{"norm": "rmsnorm", "qk_norm": false, "decay_fraction": 0.555, "batch_tokens": 131072}
Each number is 500 + 40 x the weight over its row's rms, rounded and kept within 0 to 999. Layers, rows and columns count from 0. Numbers have three digits each. The size before them is the row's rms in percent of the matrix's.

# gate: layer 7 MLP gate, 704x256, rms 0.139, rows 441-465, columns 224-255
# up: layer 7 MLP up, 704x256, rms 0.136, rows 441-464, columns 224-255
# down: layer 7 MLP down (transposed), 704x256, rms 0.126, rows 441-464, columns 224-255
gate441 099:513461452518438493489542468448504514572477538508400504603492459429503555491498522463572512510487
up441 103:501491490528514487571456494457525598517497555454478539524457528495409519505438531515524572491512
down441 102:538489541508554486521521551489441515491509538497535483475544526503503524478400449481540489479487
gate442 101:481509497467517506446435518538568517571517574440450430482517449516435461528498445437498543465526
up442 099:495555454514435529534470495443467502410536437497549467566493525409558503529408453550515508548434
down442 095:502514471534483491479444501467516581529504512497540531429496511421492540527467517561488471538501
gate443 090:414468455504542484440500481446436577485530510496489528437444415520477403514473454473473548473455
up443 092:468522446515458554510503468542500550452458482435479570512537528519467488435573567446549583452504
down443 094:565447518500495445531551530491427495452569481475498501485465518498497512569450472494491514469586
gate444 098:460502495522457486470515501511502531471483499538517492471466530409521539505494473509488546566454
up444 098:510501463443526512545481523528470489503463497501526532540482468483515487436514549549493473446531
down444 091:504453485546505498538473561481532548574561479523511498514527502440553479498530472562466571530553
gate445 094:559390526527505489471493496500456464518547466489524539511541450505477444461479537518450514565521
up445 097:473547482437520425519497473591570475470479521453497474454400524529562447519501496505547519505418
down445 099:447575462496588488482579537516472527470477605530520483535435504493461542518470488491435455473528
gate446 106:548491506430414556571525453496466486476499469515455509511460538480543416546491537448463489503450
up446 102:532508487419473558563547390513470567562473492501545497550488493519527473524545546533493502511464
down446 097:566470491557502596539520498569539528558469440462483481540504551450510515507558480536527525473486
gate447 103:563567464452451438573491535459541454453499525477474531526528573458498526523467504515374430497495
up447 101:535510494507523450517503504491543435426470575522475543444501521486499502535491496481478519579464
down447 098:463463527566539515498575406382469497474552603519534495535499497452443528458451493466402506478442
gate448 101:505428518473485503530456546512556486476567565472581490441525523537528473515499554416497499448495
up448 102:430501527482470453464481513545551538442431495526482470467470458528512504461477532478504505456526
down448 100:453506512440517522494537519491564579481433524530458471456476528521491508533510479521482482465538
gate449 104:510475477488432462445476504494483473517462567600574444525558498416423539499502528500467590587455
up449 106:491517511568524532418541498496590474438425466516482524640511459472441518554538523502521484501508
down449 104:523556528491495427496528556473555457473522460469508493550531522542485549526517439504548447477611
gate450 094:493461518475480508517466471460512419435483535425498483485532471590467518497494536537527506522514
up450 092:525446525545488544457555470510493534543451585495452523425551507484489526499484516489411503449513
down450 097:559444505520496540489493494520569523510563499511531406485537512464552532461508487547571469438568
gate451 104:490513533488436493432490559446535484458522434521544575500513519571486483509529526501539501534464
up451 104:453527468526491539475516512535525454543528473482477558526461448539505419598566525435442517447488
down451 103:430493500478425559468507498495499482473518544516513510477535499484469480509453474503486448429530
gate452 096:526524451460463457456476423463434478495494446491459483521461443443533493514423506515500500513450
up452 102:466514532471517519479479504467466499402488572437439481465445449485500468515481499526459482483387
down452 091:473502455506524505461507437560509531471488495448461482569508476498553512496537553437450508509457
gate453 098:481525475466538454492605535534496521481469508501486471494446473453538518586556493417529505487463
up453 096:522472504492434514520490493518508492481455469533456485536548434498480513446430448559506523481508
down453 100:509547534530501595460482525512469530513562504504505463527521453476505512527507544514522491454520
gate454 092:460479444458421526525571406481573496498461545439566469430467520474455491476515553482525467530493
up454 095:505489485532485475500520495500482526506492491575563535569503516536552485441476536439467520463522
down454 097:468500437539566519531557480527495499535499603509499499513567504473450496465553505534515455497456
gate455 099:477496512465464515519550553542504534447450538526523475600502504487517509547513549484560458501538
up455 096:446503460578505507561492514505467532536505555516532472550519470526453545547471525500477436447517
down455 098:489483522534532471520463499503514561504541524519431437471497546452443515519484469537481472405450
gate456 095:470500455470482453516543497485508514485509515525421509491517437486530506498468538518475481520497
up456 100:528477490504539596564500529496522434482475507479488530481504509522496518450435496466517511480490
down456 096:528503442480572484365485495462543469502593491463486497449509502459511518503540506510497511495465
gate457 104:462579641474412573483493481514531466566453460521516490483495465452465521467483486537566498513499
up457 106:467452506446535574375498543477514486508470520528449497471525501494499421470558526496491548533528
down457 102:490446495587491513469489604505430557525437453453454493553534446491510530562514395464502458513555
gate458 111:540456447486489503436552535484501498522473486524504551524505444451481537449459482479525500451433
up458 104:512481548527504461512518518480512513461512534520495520534509497532512505574505491465475454447421
down458 098:449475442517516510548495477446481530482504488470457534603528513529465465420501550559495416587511
gate459 097:500477491542594498494494454537418553520538496532511452509532516459478494556478534502517518452581
up459 097:516594474493574450522477481463472494556503449475581509526495494539488539452511534549568428579460
down459 101:456536526506477573461541453488490495538520502481449518580501468468555510499538408556543499562479
gate460 100:510431534521478430453484420478534514504455484464502425558501498456576509467520431581524532495523
up460 099:479574507449497503553519571532497462514494482530539500507521489533478536561548532443495525461490
down460 102:430520487518531542484428521518497463585503472496546475531462512470487567607471478428504499441532
gate461 103:513428583482562525523533535523481490528447466524484481521511488431548534499518452549510461539481
up461 098:488472519441474563498572523530435566432541537527495402554456452457499529421460446503458514500502
down461 102:489478475520558550478491491531526472443473516516570471489457499507468567567448467515509533522452
gate462 099:482499482527521529542431510499559526448443472548500549481533464541483536512498492469518470482423
up462 102:433493519466463539507471546549515476470534468510518521615477514518470497439480504454504480492537
down462 099:469466558488513463452494449505473577477457573504537466491473594474523553471526535473511486515503
gate463 111:453429553490515431440402563454598498500532526429513563547535511498510528461440524532491535506574
up463 106:468520487545447501482461552515539434504484544526546429507529483479460447507527478490502488425527
down463 101:508453471488467557424432473496535470478528501486542438562516478510532503496481451469465473482519
gate464 101:545546478518485430539467548445498512512624544460478535491554570511473491534511528471495494453544
up464 096:502526511504466507459487494567470560484518448441506549516490450501427517477509494516525504517472
down464 097:439468466506441562495456547560536510482501450544530525504444455455560508533541509561455477509488
gate465 101:430525518395487466562522513448451464512549465492451565520491467535484548563584439508594471500515